{
  "n_layer": 19,
  "head_dim": 64,
  "norm": "rmsnorm",
  "positions": "rope",
  "rope_base": 10000.0,
  "rope_fraction": 1.0,
  "qk_norm": false,
  "init_std_o": 0.0,
  "lr": 0.00626,
  "beta1": 0.95,
  "grad_clip": 1.0,
  "warmup_steps": 200,
  "decay_shape": "sqrt",
  "dataset": "wikipedia_en"
}
Each number is 500 + 25 x the weight over the matrix's rms, rounded and kept within 0 to 999. Layers, rows and columns count from 0. Numbers have three digits each.

# layer 14 MLP up, 768x192, rms 0.164, rows 659-695, columns 0-191
581490543479470480505517500488546499502506481465520473487491496510502541457528512493532523514515430500489509508499488485492533521533489537513551483487505458465475479518464518505480526490493516539488505529500464583458511416510443514559501480530497474508500534506470502526527532533480509505489545454459555534484499560542517500533487498508454490492477507485531485524496521502501546477504506508501455550481483469482518446511464491515500540542509498479461519498513440477465496495463531507503508472534512541475452486476503510507479492519554483473509538531482515486457492528534555513
463483528520479484501522526529518482495495508493531511515518493530521467513398449487454500493477518476532491526519536518521557484436519523487501488532525491522478495507502493527489487507480477510473484508482477510529487448501515467482509515555520494481498443492460496491472483469529533487485479545523485478522523528541439525476500463518516510509499457503495489464500509482519498500544555506481484452471537510504475511521502497515528538522503540498487504475491545458541456462493512503511485466509473472490457493489477552466494480505534516500485493482488474491499526504524532524
473465490491531496489508492483479477482493477471476478509508450553508510535499517469499497476497497496459498517489509446480512515533520490547539471529515483476483497525482528503508455533543518523514497498517503487518537522482511482517493520502486503479470459517502503478468507460450437448520454501504494515495501530526592464504512490468465482466526501460506483500522507509513472521523503471455532490495561498458504473518483528499509492491513503511508497416485533557506521544517486537501515505539504536535486502511531492494474516478519497529494457542460500535521529512472482489
508534489518447475515473504501508493468492525517455502542458449491491487540511451505510442485509519497525471509522496539520474501503472531520523491503507507443473479484538470480505521469509532502478505502527481493497523468473501531526474526491490474491506471496495508515536519494512534481467529504525528444497510541499479482506518482478498458496515510511479496503529487471515498506491526526474515509502525548469495481554519459513465458516463499545480518524502503486543486533475494507495512518436485443506480504513508475513537492510501499459516494489513474541502508497517492467
519473492490508493532517490522504484513494475517545475504536503483516525533491474496522484527497527484507498488469542481504489531496508460525512536516453522507495497511506503492491509521507501472499474446531471524498505485459508490528508514507498494501495480481494503489555487566509498484482496513507495484482485504467522510510500483504518471511515511524510448511476475509492507464480492518491519467488508501519489501490520483496538493511486508475503509517492541502447502476520520504512500501521491434493505523445528500512517509519490494484530507477510491504522480474458529471
491533479467517532479517458509523486505464510507503488494502543521475473540499539521484514516489516498462509523482509476493501473474485502509532503516545487509468425512472466523500534464465514492515534532527509540517496502464512517489477518534494519461520525497490480516513517460503475489520515460497556500497518496492510495496487489532501522472536521470492472485512491512497487511521485489535546542512504503498495476533467523481531486496511558502519491523506493480490504519515514499444542490491494493503474507524482521475496512489517519519523498499538535462511544493465487502
492533479471516505491541531465472508522505513475532552494509517527466504530443477512517530512530479510548477466538498478518462540511491533483498468486519471484517485458512528513533544513525496515487533469490476533465472536508494498552550510486485520529534514521496494475510489498513529499475514511510506473518514510498476550535480528471549498494483464506518472528497501481537496496476507532468490505481509502481518433446486519494517504553528503484525511474527513485518477484527485513481525485484507552513478549503509480491509481472508520508510489512487491524497483477500495507
462488494476451490528512538506463492548503506503520500489455512523508514488525512490503519542498485519530531555477522500530502504506503500474508483522501470562512499490511460472462509493508538498485522503507478477530525500470494513468503493487479537470533476509485515512539523505505516466488511510482521517470492521508485490536512466503490531514516524529520509514498466492461493537497492495515461489534505491525536502499477483533534512490502499493507457477491506476519479492518507495480483517499514479498508539483499507515494470500522473527539496498453501525474500473482506497
476463508510552480477538515484542488552528515503518515492507483525507461506489508488498529447536473497499476534500512493481545496487488460513489469518482494507488482508490522499539525508498484491489533512561517492523530507480469490510518498492497527558516518503482477527499524505488481452500514477531506561460488480526470528500465468525498534447490528495529501453494501499525523480515474502501476535486463545524543549503479481494567495545489481493460479497507512494498534468509479483486507503532523503527465486518466543509538529509485503501457486489533508511489499521549486466
530522462552521504506519445440502518524517490526518544543507488536519487531461533516512491425526472500502485529524468478497543462499509520512483502535468517490483489502482521484499496501518467474474513472509528529519495493516540508488475517481519498496505548492524513517539517548518440543475487479498516518503513474530517496492528527499474492501518529522473509496499492486495488515483460555480513532506458491511485478496452527491493469521491479489516498515528497447498455511528448499475506471492493471532500493525532504500557537470512496503470511485503491496516470506480491519
480479478539488483475498526504518504465476488514540512481502456513448504511469482482489493459496498532514528512479502488487529513507486489501494498491503483482450470515505520450527523495499494551501519517491479494502488533521470496503476484499515526536493514504539501523537497477479492478492487520493494513508468490487492509507458488466463490529502487464503454535474493525512471499490539490519523470495520491476498523499540473498566491499481494469548501519509443472508524534523485498515468492526516513506497506495532496522501464454476471527531502515471490510523485508474473468
502460515508480498515532459477475448479459495479554462482525518526506478507515470507452503470503482489506467456524504509530500480496496555488457494520517499494528493540503446452476494468508482507506529540536509558447525559504459507516508512517474537452492524498530490502510487524547508506477509544470545494489554496489520505493525528476502450511479506514513479490494466501501484533444497514439513531471504442482488482498502479524476494459519518516487519518491512494487513476502540473483558484504507495464455448478531530470483515481494519469511481471492506508539480468498480485
526448484499525505474526470487481502517469501460494516486530509526480491499479527558455467499531499506507477508538489516533517526477479511540481528483466525543531518507490485502553521461494490489453511509527490506514496505490488519482504517520497474482483495522466492494463445488495457525498453527519476507535470440530524520503505489511519524490464535471487505497486545496491491518474497480475507504506485469490529517510515525510518519494476505530472476485504494526510552508513485550520483482494515492519505506487476538459546518524512511530498473542496561534520446506488488509
490530540486469471504506522525521512482555547534514547531479533495553496467499484496446480481515482444489545481444472495494476525463475479512509504445500529474473512479468496484488490488517505488514469481480501467471490480511472441484561460531553514526512457459496511480519561532502505467524511504527457481500481517490490497499506457504485515486543521520543492498490491473486496506540530465534489500477483525521531527461513514491505495475535539462501516501519492500506522494528529534523469492518508503463454483513533499503542464500503525488532474519495523468530518492493505567
468478480508506512489480509465487509502508485542463538528557502442505478539492453487481559456466510506448477470502482473469464553506499504510542530500523497515505490530509464527488542507518497544539493515538538468500473522513468457515480500449461513483531500495498533472538505485519481459503464528511448515531498475474474487506507497486504502491445509464480501498562480491532500529471493488480462477492513499436500509529503520504492491534487507452504464513500519484474445532546492519491483448492504514530488520487498494532494478516493456500471455509517501468560517420498494487
548507542520544485464489481475481478487495475489545511510465542490473531490482506494453482507510506502471523496501489494500509469467491514495508530502534517454485462466485489502496481446472481517494509517525498462505563541485491521493484494510527488487507515478473506466468476530526492487511501499490491488510478483525497480462488489452504474465520531502495499474523520456481535532487509476516469466502478540510528525472498525490497506519528512533496543499501506514492510528501461548442509477519514436544543527505546537498523471452476490508544498475494481478491460537510495493
484491480465495443540464529488524488480504486514494456487488470525494510483495454518509522507508503544495530535502536506516493505495468452474439505488500486525511510542516497494486497533532514471437533445513535514507506552492471489444500473478483508500529489551509480473518507522540525490489510463501576479507544500457487532504562493493557489494522522535532494503498519487483510511531450460503491492490457511527492524529480480476489455513494483544527503486507488488466516463496524491519470566558478511483491527514491489537518525488520464473521545482457546520545482537504498520
495527482499526488475533546519509499522474465510458539493508505520502494464542521484506490585482489501502482518511485539548491508480495499472474497469531528516497472497552488491539540515472482497432464487475532514508472458545489497473498522519484498500492509464512490486490452498496514525484526475474514522515511530509461491492527516493504539559513482540487512493473481525492512545471505518498489515516462530535448503488516501512541518519507551536484486506512455429499536503499521497527518515514484513508479469538472524485528473538516501492506514463496514489494468515506500528
519485509500499510497485516488551509568510492522516514495485488506500474499501517515504489491514435472529465474479539503474509515493529497475507521502521512533472501540531477514566490499477511511489500533456492480519524515511454523513468523513495476518525467502450509497523485480519546486472493475484484458494513464497475504547508501476501511498484459442525484503494500463504515443509507505488500548465480499495484516507507502445499454529492488507521516475479479515511528449537480546517521510486469462473498541488515480511471514466501503470487545478498498523494514544495499508
518494502502468499504501499478488489504493467492510471507512486520488505492510483532494508482500517499503471511457551486483476514501494501503503529502503510479488477501478516460548468517484504532515525462524509494514529512524508511527509499489485496468462509509550507441503456553496507499455476458511507462493491476532560536529474468465477494520517501498493462490498515482492481489492487500545514499470463505500511507503520493523495475532511526471530486506473539507518489487506487470483508500505546485453530480519487499436503492503523519486475510483484504504498540494502485486
502473488516483505524482520534498479499479499552492526483509533541484537518443477469534514537471484511535482512489474498511492494496508492481465535554467530465531497446480517486478487480540547491492487480550509457503457514511498465519512487497514529504499523489457486494473529516539518549533509554460459478474498452514488519508482489518479473490494546519521581531536486506471514493487536512490518453526507483501505519479489514517493585545489541486476524535464489439501524488523469519489521509528461475480538477521471521466512492462508498495494522502485542564462583510487476503
506513552509493484513506471517474465439532488452529554493524523494518483490477507483486469524543501516453435500466495521478478505488470496480497522500487466501495471515494519496505534521449535497513484503498509496503486490479492469475514502481490483534538494463458500496511494509498435503534506535494503489468477520460496507512550510494474518495548450557473470492491490450491498514433535469522497508518467537536480531535550526554539485505510483450483521534496546482499514520524548474500439559540473464575523535530537479472536489495529519495539499519500530500499474514484544547
500507442488533510464505485513517497491511479501477505511534513511471495528510545498535494541518534480497480498501508521542451529495513509532508478543509438541479503564509473514527492526485552497492523474529533543450517468480462468515466504505511494496526496479538486509511497465534513496483456469510489487463519472478521505507504493463469495484526502506515465490479515493497533499492498518515523527537495553475473491482491515484446491495475494485506528508490470493520524496490483497493508502483462507547490507526536528506509479540486503534460520484481442512532534507512519464
478506490523455498483490498485533515495519488514474512502515506506525489501497478545531480460489471522466514512480507512504454507501505503480515480482518474499504505538491505521491496474525533500497512524479491489495535519479460462503518482496529484521476497464528515543507510463493528484500459505501469515543510541501528488525503503541459542494497478473475461533504499504472504533477534513450446494476504482469496508508488464488492495507448469525513508468528503535511517500485512508506499528492510516524520501510511515509502536472513491503512507546465507508478515484462517486
521504573466450503488473573518525513504515486433509550494549491508456518514478496517559508476512484473490512506546539485521480439514495491509501550514526490456500453463536521524540539436445494480479521487521479483512529541465496448498500499477521517515452498493524467517424487461490487525486467549495508464532470497494530455476477506493511504501468514473486555482496545497502473530494517477478475460486477449490488501472501525467495492499461512498484535516563505488476530496467466502503469508519511476476551455430486517470453515503440486504496486515480473519515499529527526515
482491528560487493472546497514502507455513521520495493479513489526490576496452507486521495498492485498500492475487508484468505513501489509502480508513497494483444444516490506489463488515490513508539570508497492454486510519541516499532497495494531491476491515513491479465482484493511496498472517462455526482500500468518539482479530455449531489521510519509495487497482477495489506507487532523465528483517515516481493512481499543507511462496500537459494499529501511534493526515526516515529488519528518485453479501496512531529473469464447484516448502490492471532499513478518523511
506512529518498489452484486504490489527470501486510490529491477535481457510466532503514493478506545517524530508499543463515549461494534469552523457507486548499457490518472513477519537516488518514505501493522515453481534490461542511522466492507489503485491497487513491530481519492495489514533490501513561511508491509470518537511493478526456545504478495467480494507499508503493501441508503485464473487447492491512493512507498510519539503489522467500470495478494537519476503455506488552519513520464467515497493474503489482506522515520508505471504510513546500518507491486527502472
487512477510501498527531443492527476477509509499515515522489448488487514476496485502517478553514523515487531493488478495511533477479501493473466486493498484483461479505494474545436499494507475498522540546506505482509504509467550486493523508474526489494489521495482484488499502507549484524508518496541494494481500520480512516528465444488504518470472502507525529516498501505487493527512521490544472497484508481501522515510473481477462446485538543522480485472464551468501521482498498502490524531514494468536506498557507518458481502481453477527500482520511526470505533433484499490
506495489506463486523509536500523505480478475523494489495512519478528508543492544503490507441496495467509507496521477535488502524492466481457493593501455477521539513468525498466500507525514529505469467520475522487523593465470510511481528495469497483468539510502495522522524463490505540472508490535502490474487531474502516498479499499554501486554461470545480473515503496518513422540448501480490485462527543519473494501468483519477459489478504514511450505537532471480522507472506486553434468493544517496473509530482518500503508498542501479514475514506478483491515530521494485525
512482502475524519491528503492489523459497439498479523507462501489471549520474501522487488542517475457480508514494516525479523497500492483507515531487494469471492511461482507534501519487482477514483500526533460497503481461495524493520533518522522457483501516473497486509511494505557554488525492484524480486505484505487544505510499487545501451479481532497497481536503496517481473501511483527546495448489494463514536502495474512489485515491470500561496493511478492539525500485493544553505486464511498497472514516484517487498520530568551502515530494543506486522496477433507494461
538550493496473478528479494520534502531512502504502482462447488492502490528531473502538496533532501479484468508468537500502509479482509486502465516532511500478518521501501518485550517500459491477483493549492478491500489463498503500496514518541483502486565467492514485506523504503498485535542477502498489488524527532489482529478471486500487522482491453465461506514492548506516487565516467504479498485497451489471518519529502504484497489527472499494444525496466426522445491509492483524523481527468481526486495496507502477533515501539527467527517489536509528486488509511475505506
484488527466493512471502478551522500496539472534515466497516525495555474483464495500500511547514498497497468499495525498483471510499452513471483520500495510462531468500496525553541549482468506473499494489512523478512472489509519509548503488502489470473525500483490493478488519509447477481476487540480534540517525474503491512527475444512526529512518487506520502476553453511489538485496524540479486499463463453473504480504510504525516491495481531512476542529486504505486517505546492486517526518518489496463504536524487493532496518469505541491530487498502466511490479500529484496
450526477523492499489448543505527497506498494514486502537498472520509439477495533495416478515517470505575488499465499500535522494501468487518482503502530545577483503554543469496479485493491518550481500483495465478527495512534512507485500498508495500551474483498528502576524504534550525468482496500452503489475544468507487488484559459525476485502485491519519490525514504477500505512528548486537508422477531500482493475559489456509520525505467490526465513499502535490442494501510501479484540585480537501524483475518514521536519498507508506510499505472459495471495492514562473508
495459541499517490517471496513453502503497454511503498519514511518503528499463515518498503497514479526506528485530467472500462501475508497494514468522511488513488524487489503466558515477466490488475489492495500534526484479501515562467463515489519470503512468493513498512498512501506515474497509541531495509488491473528500508512528489446508477505521518504519474491484503470490474504497537540465496476509495480514548521507491469465519484498489544519476505495503519499506513495466505506502488472474495527548512486505494535510481482506465457506508512542500493509496480482487461527
474481506474484506504468444519511499502528513456495475532528535517521482456517493478502526557537498486487527574512499508489479491459509501472517502484517500514467495520490497483529492494494540461500529536515510457522488481554494499477530490523501513481497475504507487479509487462490527447486517488481488498513464506505466545518554502509504479451473517451541513475485520547513501477410488549469482513485522527492517500514456566550523454517493490467524529509546500507485502504508490537498538483503470476526514534533467481469482498555476472517483489483507542528486503507476513429
510497528488504448488520438491483508491481524483489455512552517493485452483498467513491486487531494487516506494510514513523494507532504501516496436527503507492544494542559533511508492492527506511467475520511479501504516495518464552557475536514515495548515487508511477487509499536474499527497488500470490522496495465530510518462493494473500483517474527527522451532522516533502532492515532547471558483458484500443529540511516447497540495520514473494498483516491482479528511464520535575484554501478510487513450522543467463478509474497464542487481536507491526488514497524529500517
475526460543524465533530557487542495506481493527475492477502532532522531519504495502521469462566537476493511514528464529503532499515483502503493541441514533490526512498464519481500539492438515477520509524460500471489501493508510433499512517507485490496515493526507534529461471499468469466512496516513488452481504497502482493530490505507505536495498507544535468481479520509498454521512489504507485531526555518515478486477500477518462464479511466534471458486522462508459500459497513551494476503528517485535498515481526457477519522493516497508490490486501472456498488480501518485
# layer 14 MLP down (transposed), 768x192, rms 0.172, rows 659-694, columns 0-191
467514472507496465504495499469471525533513473474485481480508543485442481490519508471464502497507514521514523487486496502468509499485443504502561442522472517475510486517462518551547465537492545536435498474493475527495520452486501542516531528501484546491492482547510504461514557483481513520524507468487526518470543548531494461516531521465451501430482512492472541464526497531534512431511496522498515515536492461537505517545498449509530552507487458484475459497522473494483486519485573469552525467496514507476489507482481539502521477460492494491496481510438521498480516503520524511
493511486509476517475524562461519503544470490496530475530510572520542494532489477494531504507508472515514477509505449527473489488528535529497487473514484507502484496483505506499518476503462525474523511535470492512494501504488477531501498488466492548486498519519482505539534488452483511457497489504519497498534503483477490530506546530551554497503511506432477452500454481515522459494502462450497499459497471516474453517468483512490464478486539502485484496477494487528506531528495485499471534489459536482441524528565533494522480467495522510528532539511555497514461490493523499511
486514472474423485515500512507530521491522497508508491549538504479466468531521489542482523453486520513528493480472512472469490503461497510518490539525498550531513500537496485507449502499519503505512516513522499533459496502508498514500502537505501486508539484514500506523538524487518514498507527488491499468492536498491485496484482498492470509496486534500474466504543526499514527550482509509508490489480508492486514508495548505521454472517493489509494491501509496502490476506512541493495512492506494486465503512502446509531507477504541500478495469473498512509501542510524533479
477476537512501482497501498502477476530518509459518521510512521506475538491483519498515493505502508498482525532491513481457490515493505469504469499551520497537552482498425530514517532468494465519471492491520501476529474543529532479510490485531494524543487503480474464530435535493478453490546482530473473518435486492476526489519487460530468479503512491491477482483476520494452533485508532464501519503483479464489493484494485555533504525527492544499490485505504498494510484530553519475493446456468490486501511478502498543527486505524464542473459450502523539500493520478481535497
483518466491494483513501492577504464523493505486454497503505469523495486483482508508527489511493502517466486461487487505491522473482534534503504510477498515489516504509539493496507487463489521521491493495502481523494482505531545534480522489542532513489506491525518513490485515477449490526504505473510512495475493484470475481506494515485501500502475510537503521485499496493545486469512522509512502510529488512443464488518493486539528534480537490493510511477505502488498557528470484469476491495476502455493496495484474525469501544495487489521500495482505498529542503507531483489
484484468505486460514498553472511511507513477534504528489498493485551495501497478517503511495533518498533520505505500509504506550482523486529466500482482503493507516450523512508525481546559538490503471489483507474473505518538496445502511476475482509495514508479536500527500521538483469502514515513485491493520492527508507469490514509486492478570468527498478481511502543464500499483516512517487483526494460520501485512502526484484487530522460481490512559489501538492500473500478508479560460507478521491477485501469482489521486513499470509487530456508492472494485482513521476509
442490491452536506510493502537525544510535455467486487509467511489530494487524488503485516495480567474498497498540494552482505467500525495528462467529479545512520475507508524493453484502480514512481467519488547468439512487507454476466491498459494524517524477467519494506522552477485488522500475445473493484494486502488500538495536507482544476482489457495447485495488500468555486528559481438525509501491465479479506541529528534501488481504525486498482495477517470532469500493473533502468528516521505518476516528481483478507537494507499517497463508523441501492494454539484493467
486473504514506531476526497526528485502482511501505518515511476495483516519507466498517493507498497504473483473533506508477468519509498520534493504497565527466485501486499505533533480517509502511513505488537512497515454477528487515498520527523516501534445537457539479495473508514488495519530487525480471476514509490489503507462517502526538476473467518493454511486503533506522511496496521495482491513506494487460476524512538474458486497471524525522538557511520499536527523499488499478500504530567560483438487500505487516496492517521491508510487492532524491474536535505492500527
508519496548489516536469496525435532446462469445519464511498503509491531542498533535524485486513494509458518523487504522501522531533512508516483507452519533487532503469520550433496523514510455493544520511526465480535508541526517516549422517546520504482495483504474424518498489480494505491511518475491517459491501496502465495502516536519495495499514528469508463497553513460500509518535521502484522477504473507504486532479521468509509515520547467480477484528482532492539514524489505506463547454489559471508426468516521498492491497495514537476498509482514545500516503477479586502
506491510499496524502492492431489491453511498478467473474466542514452483524480503516471484515502512553504487563479503515542484491501516502523509511468444479525493507500514513447505486421511506514483482495521487477515453501511495511488505508504483494507501482512452518516454509511511496512530490500560515534510509499491509474527453475495529484514505500509535458513491520500485507481502489490482456538556498488537541488523470453486522518523505501535529530499477538547519514510503518563458493497479479487514527504474476486534461524456493522470490486498512510463482497504520507495
510516503488507503516500488471521487523499511486495485517542511498488476535477501531491515520495527492482472475486528484491496462491561512508500537515487486530531512492505499495528527512520499500480501472507511542488523505512486476513496490510544470467499501516505500463493521505494502511494498488529529472507534467500471487522513491483488491508494511516489483510508508441485518505493504496471487519482537517476496469526528493494510535466490487484500472520500507551475487532491523493467536477509484498481489513506437514530510532493521501479489484506522475458471513472519497513
529496506505474479512493518528514481517506482481505517478480480452488497535518476459483492481515515488550517529495513476492486496487534506509500446440453467568496469496492507522498525521500492548517504535489500488491499500532516439497509497479471499516549516519488516493520539530501542520505482494512464490489493492492489475496477460540491495500509472517500470507505503476520530490497468513538500543458525497442512509482470507492447483496507548471488486497507480533486461471532501515468492499528509517500488461508497497496455510495522444475526515536523462497494494526495514526
479514491480540517500518467429504476485543505526523536463466522474518489486480508506509529519459509494489512471501516469508512512534506512459549460502551506493522505516472493508499477496551477497479494499480513522491467504501444481530492501480485535545512506519492482530506513445511520472468505499544516514494503499543496497509511494502503498521525481502489499470513501512501496496504539496517550505530490492467509510535545502493478484535487493478579486527516489534461498487502489457511527508495515496497497514504509481508507523519448480538501468526521485504481537522490514449
562512524482517528503451547439505533487486524502519546470494488520559510467486503450458483514520492520457566475500507489493517508489516455459499498501511469517480481484484518491494557524491490503520516483537461494484483445513503509499591512479511498483524511491506433548486489474486523521501498486537458451486492499538494503543489498489469520477502465470513537505511571483516519534467503510456503515497556544499461460468491495468489500481495507480476528533479511480549483492489496504458535460537436511522492486546470517492480505502449504503500534497491523472483508492552473495
545507496478449455475512500465488499476508504489521449449491509493493529464485517518522446539543456476512517526485532507552506460517431479478454504493518509492458499489488523503555451483461508447455522498503515521539535484497498497488530495508488518513435517480475440532498494499547482478539503491482489483468518541515487523537476471499498524519546465495537499536507515509430502496519526533443522500485528471558503504446459480490534495509502487557486543525557497479485514495508515514511509493517472516491493476526504499469501449502507548442523512473490501544467496514476540526
506508493539525501539482459473540526451540500505520542513502491487511544458478545500505533446494529476503512464480517489501493500498479528432470484509505511444550536487472524536464494520509514500527502492501446517520503548538508532430534481554495497482558509524508525508531465531521500496537497526507526516541547465485473530480448524496472479502517485485487528465456550522518521477496397455474495499535519494527512471500510426543533476528522472529480488470467513540537498500505516499450494510469506494487527521503469518482497477501491482514486566441484491451549450483493521466
505510496499520505512531518549540550489479535497477499493485469455498533472529484500539601538475509514504549510451528514493519524504482479486491466546516468506486492478473407527514510498529517528461469501538472432473524555492456543471558486478510523521528483524505504486484493470480500511473496504525455514476510464510514509496560515482498539486501490547498509499487459428498488531522469463480509508488502472509510485472513503519519504462518485521536549521521458514512514497471501501500498530504509474456515502513476465465490537533515503517474496526467488515454521485471482490
509490504476479447524499527616503467466509498489515497541512511494512485487490515495500508495526473526514501505528475473499475508465505514507487496536475510521519482481504501508460520533471501514497524512501517504470503506514504508492493509546489457469529514530491493484492448514501517522483475526485478512476506488452511512539500477541526495490499561475499487503544514495538495548523517485533469499479474501536469510501495496527498499531505497503522483462470525496471495498541496485509501492491511493461522538523456508516485502475503484507504501483506468499512490478524457467
488445522513461506472511481494512527509510458502515507499445474561494501516493520520496474525478480457516452488493457506489476488473494484517471514491474519501482500477528455494498525465462527548487557456556516515520495507471491487500519510495526519474535499494522493498468475494500533487495456572490523463470482508495539502535498523514469512479507507508479500508474505453510471484479456564478489454502495505520515486521463458492481471515513461485503498464462542535525499525486483516513507518488498548493480504509517492503414498417514499501509416471488523483501505490499502486
529516526496506463507529495546482496501527493508523492488477537490526489507506484504481490457500492514489516470499498502491515499494541487521482524504476536569555526480451488511513526504509513487507511524540461536536512505508466519501502508506515481515514513526505491472494533520496510473525500508557512537549552485500453468493478515524494487502502516519497502481502518471495491501511496507450523486505498540504469472523460547510532507484518481489468501484472509496509491522483509529459516518496507497507514462463483494537516487468509497455510495439553487500505492499499499492
494516488513497490504529504529515498487504513464488503496518505530491531492494522538482484484477519520512491509500516487495445513477525515533504496460493487472560503507479526460482497464533530462495501509523485435497520507487520474499495508446494515474486482474511550471518490514511500504477506532500454524497497490512508522484460517532494455490450460505493551491495502485478481508506507527501503475459471516503510507460558484478454470498476512532484476509476504485504513505477482476494503489441466462465533573516539493463496519481536456528478522452479495483448513493508540496
504529588518488462544465490477492493480503491471522530495464518468549497521517501464531502509491476483449491560467516519520520531522519549526555471517483450470442504550490521548502572493504519474489496521511475506526484496485519513450529490505536507485553521528441538494489507554498458538512506503484495489468487516503521470510504528474508492488499482533482474477527478464504485501505462519531495524556523510476457480511546459487472479482525523524473457483524507521449545524522577512474468482506504457576536524475483536514504523542463510498527563507472462476475466463520556496
527529512533498476527498495485498525537507505464552517501546476482511480528465511496486520492490476466523502489518533483506492491486465468491460523468491526497489490502508459483488489485507498482476472531519486488510484528484495563486494539477490465508515507516471479461514542524516519489550533519519485498496473503532522520465497530474497512506493481479504503457518503465511485453505486498527467480478483432534448511503487512516517477466523492510491485507442501540523490518510500494480519517480512516541517436524480506521523554478524504515521491500522535500470498519533481498
511509468509507490504524494461503486511493490482493498497533525475518507516482508473519477467519526479469494487508490549487494462450533502521489515530510500506488508502543498509486489526524481507503517498483534514497461524536491510480467514499544490451523515502494475489522497513499504506481500467472486487509541461494497502498474485502516521515496504509483492493525502512493499491495490463480486500508514565488487477522513490487477520494522482491507452488479527470462478500519532525457484515487500522505519533492505472538528490506531501476503482525502495484480494509515497532
510492508480516479495504557435508480513461503471522524480546518472564536497539463486484538512517497466471485472556513540491490492490547495504480548519473470443467485461495520517534502494469511498431491474476492483511492469474474500533520542515528496519501525507496471530481510502532468516501527545478468473541497482485408465490499513504553496508503533477524508470487518477534507515515507484523467470502441486496481578504486486465481500512489474506485531481529506469494453511445511493454530521468548523547508469489509516531491484509464462510503527537475481527523463453508553502
514522508475532555513466488452491486477512501474538517440524544525503453453502524478533511490496472537492471494467496513502531515494497500471502522470494507513482515465534492497534502499507476501558512536492499513476501507513496498520542508503503450508475485492512572454526417487543486530504499516528521513548480508512518563527493500522528500533489517439497457537503487482524515499518478500561487519552503498461498509513489501440525544501536485518487478477494512490521530548486478497508467533502491497482521512522545497517497498501504507467563464485543482451526491506472509483
488525520504520513478553490489513481499504488515532530499503522521498478478448508497474489495483483474476484452493527467494471519492495536481482499508534511508500513484511452537493499509496479503516473490513544470465452514547473503528500505527513517515510494498513479501522459446534495477498530525489508527543502504546484504494483527517492465495508513510497483520523496472531493499484491485500526472512518502499506464519510452511507494486490511499512502538510503496524472524549493498550512511512506480501517511519527554528541465484516509527475471509476501442485497499505489483
487481532502497478462513512490503520526485487498500494494484550506495536501503538464482487490493509491486487486487488520522440497529477482531500498488555553532523521474468511482523482495522528517480491434473465533489521519557501514518474511536487505475507491474521509537506519505491491477515494512524499486488485510518481524524509541466501481496487453493476503516498499553541489507484492492457506497507461486540472502520500519462543549516513471489524503518549483501496506532514531544510511484494484488473520526418498514551521480503522476503466491503488491486493474523462529527
524488492499529519503522460536482511509488465463455493561499499470464511518465484489519514483486530506501445471468447510523489451528500503505513536502496529478529556487503480472521550494508536431476514493542465476464532479472511520503518473502500496501474518484523468480538512482478485489491502493510556503498456499512523438497511499525478502533510488491532513521529523498510475538468472498494518565450524502538489548514530535475491486515473505539501463552511522473490514507462481509549539484513500478465505530480471522450525563526493512538473548488494463500559512542510478548
519511482493474492482510519487494522461511516501503496495544513544484522554467535488525526500472494535476534519484512473495500551491519491517518478482462428559509480515494498490489488439476469482541508488541520459493490505484478501544505496511515520502520466504504524499466469471478476483511499494425490500522529520478500508555527513465490542534510551508498485485502476520513487473546470433531517474498499545483527461508537516480528486507522495490494484488510468520496518488501503483506494490486489509535515504499477461490501515458500507478480509510481514521501478515505478512
491474538536526480472510499514522494458490502496518514496505484483481495523499503451559470516497516531467531516511491497520527462496514488501503486505475501518464510523465513484517505500484482514531536480486460492520532503509507484507511482518479473516493498499471518488500473593517510535482532523509522504467508489469529535503510501488475516477544502512505515502502463514484526496511441466498501487514521524535460495498535456520519524567454492493513498511506502521534544523501562505495499474487501524476496489469501501515510509483544496506515452488477529503564533470526525458
520497546538466493470482520475511518536485489513502517538516519490482469519502509474509531482465516519515497484482469518515548469496497479431492491481513487491482511488485458490510508537530523539459492492486470520517498519505508504486518471512501477522473499505540513545510472497548507505519482508503488486523498524499521475501487549461479533449504480532534464497495499504516487519504506536481464476473487475477493463499541484526518488492490463545466493488516521555533520537491520534542519492509551508515510472503487512518477502506523475530539510480491526520495511497468512516
434511463515491549445527500444474481510481506519528488472486499489479473526493514496464487529547484544535443529497491508495485577526499514507549567497528505423422484501524513507495496517532495525456476494512494484419493472449523527544451476466462485497484508474513492543507483512468436521468519474489535464484510506496439499510517485484478536502473492533470547498524475501471473527555517493515525497523493491506485490533483490532472509512508510505519500511486493517504524502496523484495540502508509531541523534538496487503481506498483499543528467558459504490500480548552512492
490526463549506468514526526471540532486508513491496555511502502501501499472510475475506511513499493461505489518485526506495519473492500516530478528486490501499491511522523475538440491504522495470533499499526484510456499495471522504520508500544492481479480532528477528495545479527500482501464478509512498495482458498503486458470519496529495481516461491529477507515489529479503518502528480487542506495517535499496508517501505547525502466509491446504490523546473456514543480490526492512508489482467475518469516513514492482472547515495547499491517522470541516510533512516540521500
497479484492534480470511485544474501521504490516482514504472558490488493521507460511494524493503513530505491506474474467493476507507496504469554474531491465472516464520506507476503500522513514513554496530509422502480481515508507487462474495478514508491501530528571463508488502514503514471470481519471476520514449522508481505461512466485504503515549502536468476479473505501555511513473514502511521571508492424488523451479480531520489513476482509518525478501493478525512511542513501531502520532497484451473496481510500492487491477520524495539506480498498467511527485477486529476
521500489521476506528512456492432496470505496510518504512507521489512487458537495467509534502487442467485520522499522502470510493514568501490540462486517481518498499522500485484503493460522478515479476523493488460504478468460455526528530482468521494527521492503492491511495505521446525514451531522505475504489530542491502489532498547536543516512512506520504433505504490450499499488555444486488516537498513485535527485465449473504505530518466522514498484512531464462482459451498516511503473468555512485467468463498442507523488483495473460529498530477513514520502494518570467482